From a checkpoint of a small transformer trained on Wikipedia.
Architecture: RMSNorm before each block, rotary positions, no biases in attention or MLP, untied embeddings, capped logits.
Each number is 128 + 32 x the weight over its row's rms, rounded and kept within 0 to 255. Layers, rows and columns count from 0. Numbers have three digits each. The size before them is the row's rms in percent of the matrix's.

# gate: layer 6 MLP gate, 192x64, rms 0.246, rows 150-191, columns 0-63
# up: layer 6 MLP up, 192x64, rms 0.24, rows 150-191, columns 0-63
# down: layer 6 MLP down (transposed), 192x64, rms 0.211, rows 150-191, columns 0-63
gate150 095:141139143080139116120074168120082123166148112089130170100122156150095087162172171068100104104112138043116101095107096154160119146127127104134120145102098135137137183122184195098130081184121080
up150 105:136123074135117116141159147109143190105076156148141152067083158173145110146067155124113132169111137171143106117135045106170090097126142095188043121135162157083138153132147124107127081105136135
down150 103:092158154163161122110158126216065145085160120119136143122149112124149150169168106113112099087138198148114133124061149103186093121111110141135132114147165152106143138170155158165147081115191064
gate151 105:116158068092140156154111113113099105138170076189162116152131161139081155094125101052153078127028117131120082170112137114149093168132085186138137142131118094183127119151131110146119145119094130
up151 102:088120172113119092138108127126161140123071143128140150130140136121168146111121153166076157186100128160143164140185122160166110161133165135089163066040172072148120093068180155160136103127098129
down151 099:090112120124193116059134175129080142146159148147144155065080075145094124132125122165130107077173172072143163121123136125121132104173138133142134154159104119079088132060123140153090170162165075
gate152 094:069132110110126111035116144123090143112135127184159128116087106102103166082113157131116155107066124126095103108119084189174163115145172143120077095118137088124162174149188127140082075142139107
up152 095:116146146144185044130050066094146145119200171145112121093133107135126141104100114159132108162131074120111086116179148099128114128207113079120095145073125164124159124106128140097158110112120157
down152 097:069145170057128133165205169148150098128081139095108126152121164136195077128136112078137123134097169113166103083121145162142132110132138144172169155114146108094114183095093086176124094133127088
gate153 096:134094138090111104143111117067049151111141131170178135111150133203083155147116081166104171114165122179076163126099146179137120131142093116134113068099114127116155121140094111197115164165151159
up153 096:162130130084146147207143197152117110127117070158145136213116130139146113180145116141108090097126119093064159094076094190120157113113100147142153084136143183149152127127117166145110177109156138
down153 095:150133160053096090100183165091127110143122091163094121103155083180107131042168164155162121089135128147109137113170086129162137094116111169097141101187177134087138080130098085124134111143128151
gate154 106:158184092038100133088125122083112142183084115137098136149130178079078145157118125118132160135149099119145095113079178175127117088067140169101094072120158128176105146130167102114158123154139140
up154 106:179078123098146117120085147163137115117098156204150086098119125186163126155168082116123056141132081117161171140123079181137144157114130107078154128112142094112157162061152165167120117110167144
down154 099:143029145170156096072190111125105134148143126092135153127166102077148134165175122150127109159112150218164123129113120067149133126119140131133110124097165133155110112196113158153141073144093153
gate155 103:144140159054135101177157041177103127124118132149151102182126129055147129146148141136146115141151141100139134138147161120121125067136179173131138188108143118178157188116135086181108107113075144
up155 095:114088123160098162175059220063100096079133136080117130082106101154105102091133130139163151089149111160139074136096115138171143147119094168142140094126131078120145138154115157065116160156135096
down155 099:112151170135079105139136097108168105159166173109130099174056161151130107120121164148132079092196043098121135123189131107130132112133153146161191134131063111100169092145085107136108110119126152
gate156 101:146082081135126118113090165135137078122152099142155152094160097117156111118095085172107127059129148109127175132184093165052106089093180132125088160128087119162157146177189121110103088097103122
up156 110:123131113156117118161175172172147097108120094131159138085134099111117076115129084114134126155109234123103176140162112050122152148032106141114176133130136108178126129135170133172106144104151123
down156 100:145082070126137139098061120132126112055116111142176173147141064106100112087129109104147113114148131147182096154162126138163116081078205139149121131116104164100080169188184114148149132127135135
gate157 084:101110121102108074107127104198127128109109138076091100078133143132147084115149104141144101113138105099116149160181118170138136124074125138213186079088109132132133190089128176147082072160135157
up157 084:168128111105135129119186097111073140109179101149126171148129095161124103161058125150134178108110153100107112090122169068104162080149112187142156087161119156127096144162182079088169165082130137
down157 092:085092148128180214153082114133092151133147108084144122100116156133126155112178173113130130089140129114151187111181130133127103082071095112121115151117144073171165133101123171154097061111163077
gate158 098:155137141113147143069178149158058145163154156099160113162124142211108088129087106124127133121124083125065184118112098088151142085107136142160102108166101174153079114110124135104125196186126128
up158 094:151129140163160149128106119145101094150124117137172108108098108096143133112235150158117146090159153112125100106129094094090092051150107150125226063152124128119061135097122141102125149090127123
down158 100:160138152154123155201168154124119125105142132129154138148114106118130159192110121103121114133156125134132131130130182047028119061116155132175141140145130144135111180083097103121157166171081188
gate159 102:055137060100118137145138081195081144102120137086121155097103081185089154122080148151111119132172135183160110162122135141087123101096134136145113149099094169119104140150155122185097129084167074
up159 101:110098178127148121105148123118125086175131123149117106188134153109129165120095096117133125185112150082104093097190140101139113199152169160149155035111093105136117140083171123090122171184098161
down159 101:115162158123129132116164131121032175113119172128183110068137065153148182141146197092139114138150091132152152142152116151095116100163132152101133136094158110115035122087146153153101113092142112
gate160 109:138209058138100128122115199086138111091168139084150124118160143173127103145162093113154098090130112130118132078151137157163070151138176124099083152098130146084159114182102124127093142194118165
up160 115:059100107098110104115097115139117131150099144141129134124115098131134109114124111144017108164171179145049134091123094172166128133099136132112159131146187161114117154135120094083150103073162058
down160 100:141156119169207184126142072148123171100122113184170125135115163158118079160163150148176147131075105150182193170110166156119150110087127149155146110106122146202142139139130145102122154163152163
gate161 104:158077113143134149131172087134139103092182141136133165208113055073067131150124164079157100219104113118149148098131118152157132184137112139092086146170107086143143113136122128100147118127104111
up161 109:126138143141170158180148136103169115073129115130155137110065109129146099127103157158097093130133099125129172120191143133142138138117155136110110180147175128138192196182105046102142086116199162
down161 099:110097083190144065077146095141117097151119146107190095175157184147145134064109098191122106131146134082164098131131135123110111137131125141090123163130119105124161091142089177109075135046146138
gate162 105:077115163179167130102142138130099142072176202087101126158131067144162113111160149110144117108084137161126191163108077097090155125136108125099179096080131159113138129138078110077117183134126163
up162 090:116137134188119076158068120137095170129209181085146155126121149176104110154116119174155142103129116183123125141106164158176111132082141121111148088099101207092141119148125103173091159167093135
down162 089:095118110135129069127132091133081109140105178084109103163130179100156112059194112216115091120050132106111134117153125095160117115074160157129153147110133155108164162097152158155156117083123137
gate163 097:146134148129102081066138071141132168157140114084151170178100112136077116159170171109130179140112182144156158123147094113136081167123119151138095129145140084141135071124145137163170062196163084
up163 097:070114133153117179103148158123095111155115099048201129127132056131075133136094077167121125150103167145098109140095130139125138140092122124120153136098141148130159167088119118160159118139068223
down163 102:106107103128081079176098105112127108151169105073194120103166114155119161114164062190169095146118103083120156126105189110105086137122172140164153166163110107181145138147145121109179152128088151
gate164 103:180176116158127170112120164088131195116164107143119102150083184143076167109123120118136096151141059130104124095063154133122125103091163131174171085142139130171070134114120168128119053152135148
up164 102:132095114137127117056160100143108176135135114159156138100120129139169158126136143162123109173043126167185159136166144092126120154129136057176073052143079107113135064133101150126108115145084132
down164 097:105107060115153097165094093159140125130098105145157136119126095109178119165126087170188171094163162098152116192145119094135103074097085152119105134077134155097171200168113106141157096109168146
gate165 097:193186119137157161084091139143087153074160135119114133100119159124127185139146176105098078138120119122119090130105106061151158182103166137157134096054129134078083127150168144082130087112116090
up165 102:070128088134104139139139088133108111135128126159149117174151092201084132161171165135116151152152121104153113091115159111187190177187180134082135097073102126077114124110106108119192090105100110
down165 101:188139184186168144098133093150150142133132145148156118138089146142116100115113137086149130136138164126111138128149176190126166077162095105084121181114075099229158136151108119162107149079097091
gate166 100:135125143120111133109132128127066110078139136128079157107134165167145129139108132124104119163144197194121154090124142100163152130142135076116098123105078135112093069235141058131061121118109107
up166 096:074153106174149067133157116097032164145137076120080121122123090110163134134192196147091128173064155127104130140116130092121141143166147108147090142137152158101128096088133162128088092116145149
down166 100:136160066118142097123159092167132099127147122091077127240108152141079159149112072130160129143113123143092116120088179172133132092123142119102078076156090135091089133170145131183157124142095139
gate167 111:127144141102097126046110109179093126171113103147061138155107095115087131100143113149107182103119147136081080162107098121128093095168139167100090184138128092136141134118078086082101160140154053
up167 104:138117139157177084144157122127070111123130146133162092095120131164096147118096139074116147164177122108173141114135094129115190136169080132104114138180081134041180081121112158201107120151106088
down167 105:042096105122076126082160149127133149054078184127165077103123102129109131148105095129141148142159138129166161166142114146131134129079101159148121123089134151172114133111117105140179076202179159
gate168 087:154098122099120107137196103140115132132148131168102164091175161164176157120176144126089154142124094096090086101103077117165139170133188116165140091087119091113172089158124088117167100148044122
up168 085:123144166100162112151081124073137182143139143125161073157102139095169101173063161142103174098135117149160181120150134154138150124154057115111129109171064107163143122106142107144099133063196115
down168 085:176114110154165097123152159143157139141107085093081138133110111195141152137150171077112188123129176128136074166144091168136156218118147178139152135093169120106129076079137121098151103151122081
gate169 090:124153100123127112135147132129152078075191100080161167161141149091138189154130137138085117164130125103190195167142132099120167138096162083119085123101103157181127104070120107118094189092109091
up169 080:156117103123165112133140121122158115147135146156094114134084161085166059138113115108133078115105145113113111108147127148091091107124173147195155135138113075134090150113153218153144067053175190
down169 094:117072145136102124165144109137111144090141079131176122144085129148109152113067194109119072149183105100162157120158147082139059107101149127152156168169126154182094138111121089157196097168099122
gate170 097:178171192150189144154124171099130168111156125154143146137183137116110150160123128108165118168156110098148130140118123129073101098070120141129182123140113135136055154105121064127049112080116179
up170 101:091140049119130137056104117080161122102125119099168086153166148135099126101081158157145051121143105165067119142098160134213093119098112095140110125101106088116180124105131092106151093130115119
down170 100:121148127124136125111130178129192095150126137111152092234087128155117138105121138113189180106181121164142180167135144097134110112132153099185093094112153158165107125187074119121083133096166110
gate171 098:099141151078140160147162139089126182159146126144100110115115109135136157144140145108161085162160160145146164139165145130135159100214090086094120091179171177159150144114155073096190118147069177
up171 094:166089138117106122092099140148098207076162117181104125118177137152117172110080130169191059113091071149126122145215116099144181133185119111115133118121142111153132141117101143106169133110144125
down171 099:190099125141183078125143152160109134140117134138111158123113146134108191102154156145106153147149123123104137116103188081033101087089142122140098067186103083170113166116115123154088136138073168
gate172 092:120107141132121075137166081121160130146171144178179126154139085167099131158135131133102125126174120196123158124115114101080154179098120109201164140163164090141087096128162164114155059175155174
up172 101:067164108174077129085098091181189093134088119106118192139121100085131113103161124174060123132138131106123149162157159071156103111132160145090098114129103120123139108125087081101079136123089180
down172 106:097119136153112159159164123151145124102136072130101075130128066077133128094169202201144160161148158051104132135108127128161118164115165114085085154120128074096136112088153079143099111173134120
gate173 100:100133115084126077148144121142139142125158138160110090160161075117111139126109118097126130056080149122150113119092150056126105055180098091064101068150101130083099108122163197096127154106141141
up173 093:158162171154089084109132066114107135080116110110135111167091096120173089142152158124181112135127131157166140139148148086239144165111140166143099102177128197138159162131144116089110095160109142
down173 092:167154138087118094177114207164123155099153142141095103161161084086102139142132141141156172104125074135099163172137175130093159112149142070130102146080126135105108074176198146146124157166167153
gate174 108:096118106134154160129136167122037136122133124190123111115156143099066166108066144125122130122124129164109130170111068208157153133147131132145098168084108046149125102168062130127111107117112148
up174 100:059110110120095146085084186117129130149140188160126111138147155163102063106170143113133174139149121146123114131131143175122167092142139039067150144130103099131084057136135146125097104133076164
down174 105:130084144134135182117053121145171169098153081123150163148185159160126019155136074144166134145147156106125152136195141125124107107137129100106087154080178139118159133135114143106098118126178129
gate175 099:165140140127111144137105130102176169174164129142130103156126160127149122170118209111102074165105138118146121097163107126127102114134152135082121133161139092113149105091140090080237118209078116
up175 099:154116131065110115127108095159206140180096108109158168155122118139176176153092105082171109176116133094088136092216126096118141148121142182130154148166146142101149156113159148124089166176100145
down175 094:130106141206142094149051123178149153164124046067132155155119147168108141090149136127120126152143152168107155121088148187083115102110083058101114153140107115120146099090135149131162162091147143
gate176 095:154087085111153111124033114082158128146115129139131173182095150095143166139139155073051126089101156138116116145158165134042171166107160130150107154116124166085113125151113105107154119110158097
up176 109:106118130094081101151117131120110095109105109096155076181118098132083077148120115094126150139090112121171099116078131044205117135113171111106153115159160169076097178134169072156127128161170137
down176 100:142107155144131178050144135133132140098158195067106146119152055106173096122121108164149144084118168189115175121104169149150082116112127114128089162100149125135152115114061177128099127161162091
gate177 119:138126067149159138178153171150122101099150062149125135166141152162083144164105128197189162135080155175137091171160146094112127156164144120161148100157099098145148143156156134094066149170119175
up177 114:126073122090095127133148113098134113170130125132033166151136137197152188077085165129160121137130113123157084085164061188158140142140134186095119157103138155137093118136130153105130110112180159
down177 111:155093171089153144122131114126136147130113085122170117134074161134118084159127148197137114089141088148067113120150096078141167094114096115174166136131117077175101172096145146138152122029093087
gate178 105:099075136216137136082189125165142106115120140170078096092145181167126124064131117093157128159143173177083118120197084114129135101115167137106183137101094131098097133108144117124086142154117144
up178 102:126098187127140088131107054120140138070135133103089121078113160107173119134149144080091077143173109084173139124104128155092107074107145112132152148121072113058097084089163111106116126143083078
down178 099:119129078147110092147145125097142164216132118180108131071138073178065141060143071138091105180071074144120134107091141127105138153164127139127108145122133124125151126139133153139148150082086183
gate179 087:051121072111109077107181132101096126157146073133119162150119134113145116084123081132043103106118178110074093102163145120090062162169161093070112142152120105111121138125133155097117094136127119
up179 094:170118207119156103135048118191174054136136123106143110125180159137120163134136202157158098161156123148159153095158162091146105114120164138112141120143136165078147120103150143152065136137115093
down179 091:177108097110048170132158161097129145162064168129151116147116146163127084164115205103115135124118145122102108178107095193135157171127088109083128169073116132104140137122159093107127138150064157
gate180 095:159106160150119132109163118084149136079143155121155187131093105145137102127182082112113203100164197149154116158162093159145077109142152153072067139167145140109109082172160101132083138155143094
up180 099:085116119119128123094134090177108200199114134132126093090177130094146099114084076110167068107131075166173150096133064139092129109127101156189104146093107125131100116117129122162185087143140116
down180 098:092152133108125139114130133149085143111111142051183192190135133078111136180070128165152130131109131107157153137141065087142106046153152180153111058142164093106154108115124125108115103102137114
gate181 101:161081133151179146139123196111147152144131111111097191120114089162145149134112154084124116103122184182202126039138137108108135074094084135138154134096128082126120134105103081122175152156154165
up181 094:136099059101165146068180090133082152111111136141130152084161156126126123121182145141142124146090152128087159228058096113142101102128168090174111145156166126133077107127152138146098142137082133
down181 097:134071132072104129109158130167183145113109171186120115132101170114131108161117146088148065142104219110106148165192131123103120142090107188123104070159153125095132071142097116145105136146122159
gate182 090:183081076157151138115146061090116107087151089186108110090123173132125181122063154117132128120099120105132159137140184136155119136102181147190095139093172152086158167119128149111129095114173176
up182 096:164183173162148060149155088099124116133134100073056181186143146144100131146142142131155139100137113162158142108133164139125143123067084113153151167096144125144184109135154153151141212135090096
down182 099:110075129155132160145091036130131124175153096145122103109117145120168187140133143073163105123167078127221122132111143151124136100120116122119160128164108111147141163110138116059158161078074175
gate183 099:134190170096095160090132112147133154096084108113072152116173038109093184116139147085135129120142130159136113180115118128140077113089090096139095070152122183180110104099157155150117165098145109
up183 108:095154151193113042090129100186147124126167083151142151107151136121158200117164149135118144112080093109119171143163162096185126102154111182102106163070107119131126105073137128078131102129130110
down183 108:208109147094108114187164119128144121118118125130129110128182112083135096152159125116079103185084088139154153086089119150177146113092120098171125073163142095188127145180093113132120144057084118
gate184 097:121187090141147146127161170122152145121175129135145151138119079139126189119128142075074096098165119117146164151103082173144166166154110131105162122177141234173113110094125094124181111152172134
up184 104:080076144131155152124093115115110077102152111117126120117128146154150137168120091180127127126128152056124149099195154119115095058142164112097123115075217091095131167182086131144096109147090095
down184 103:168145089148098112177115154180063108149146105168165107144143082098160112124163137083119176143151052131101149053139151125075074140156094122151142140053092103183124118115147130111110124133122115
gate185 091:127177160129090092104128179165138125119158123184078172187138118205101154188174140155137070093059122136148133144089132140153169118121180102112121128077127125165098166113144113101139160153105148
up185 088:094089170125168142131138116126129124114175178204090107149182096161144101134134113131099108105127114059102151145118118116153186135159124121169124156147199102114126113147156143038135096095057106
down185 088:125154108127117088153158089136167144165109121086181140125106047109177125141133157125107110151116180175171128128185153112135146178079150168148106129103039170172111141103155147137138153074159155
gate186 107:102146148055106099104141154105183150116108146172088149138127103150099101117151097175158165150140073178129104192132077140091197112161137171139145161086144190187136098111113144104121119093150138
up186 103:192113184141171176098107103095104137103157124130131135169162105114104202125141116120144134107135115131104191122095140142162092062101075172174125204168098128109120144125160082127093122179162129
down186 107:132128120090168096170124102108099108114084113150147141129159169154096110114098121132156133128106142150129033149148149174148167170198230122157168181159112111118157091125144173122161106095119156
gate187 094:155099144156163189145162096138157131142143133082126053102073125129126130089136085077152127115162173091109130134128132125129126160131141114083103131150123128082112178042170078149072186181113127
up187 091:139135188097147101188130182139186204144097146105153142148147144143120137115172111110078133162093097119097132104142135188184079145107206104173141100163155147156124160129093156097132084100130141
down187 105:173069183144142135135116070108136097142139186057077180159139117143132134083144138109127157129098160086098148161101181080161091142120097129148187123128129135078147136075171135163077133113093143
gate188 101:169179137112063043149154229129109095147095133098196101125137079148166122140174123124135153166132156154133169168156106135127103136141118132120125115135123073128167088113162131096145095092151094
up188 102:113112100071118180110149104132169164128121145108141146120068119128144109151173097121166111162094165123058117190146162165108146139084138185158138138188146094127148062189110100162094164156103152
down188 107:175159128100125146132153117107154172162099128124134140043050165092112114118153143180142116139141110141121133241103129153113137147078146140063111106205102109145134097127113130163149146119116150
gate189 091:145169124101112153167078114101154179128142097164071155170133099093113145142118121154159105056121074089142157139106091124147087139186147105107158140159088164163109155112128227136084137106102105
up189 102:140124152218201126112132138182138154117142100097142131142145116178112109111157082113154173131157148138176125179148128149067137127126142114158119122142167129065178107125158110102085201184088137
down189 099:086190140138080139125128170139128146125105135190133147149122108050080091158111150135056125115094100100093150119145110182142084125141116121158113081097124145169054135104155116151116073083136073
gate190 093:134099198064127113161134098183091101113142142096113119180133139119147141145126071108072110138130151155128115083179102119058051113165125164140115090135196089163083118135090128108142112109108111
up190 091:175055114110144086091133112114114172182136152089179119198138178145166154113134131150076120135133174139145104161194094104072068152100118151107153106173060130117152142113118126118120135096105123
down190 099:119119110121097152102138135085143137096094074146117100086161152079107140089171142075133071212098140097173148159117147151132180167072078122066125179123128128127115171111161155177121135137135089
gate191 085:092120132099168140206107072173124159132118124206121184113077101157110195174128106118142115139171165102112132137154113122171153134104103089128112119097115147087068111161115151189147124173091113
up191 090:113117121116088055140120130129148100077136161114129175113143156189131089153148114159106134150072156144115087140157129090079136127136147114108163166155137164115206125151229145146111071123076109
down191 084:130157117167123172103143071179146120111070087131061088166120129096156128111133124125098129105100107187132156109136149065168139160103104146133097112034153108098154088178087108091115119117119080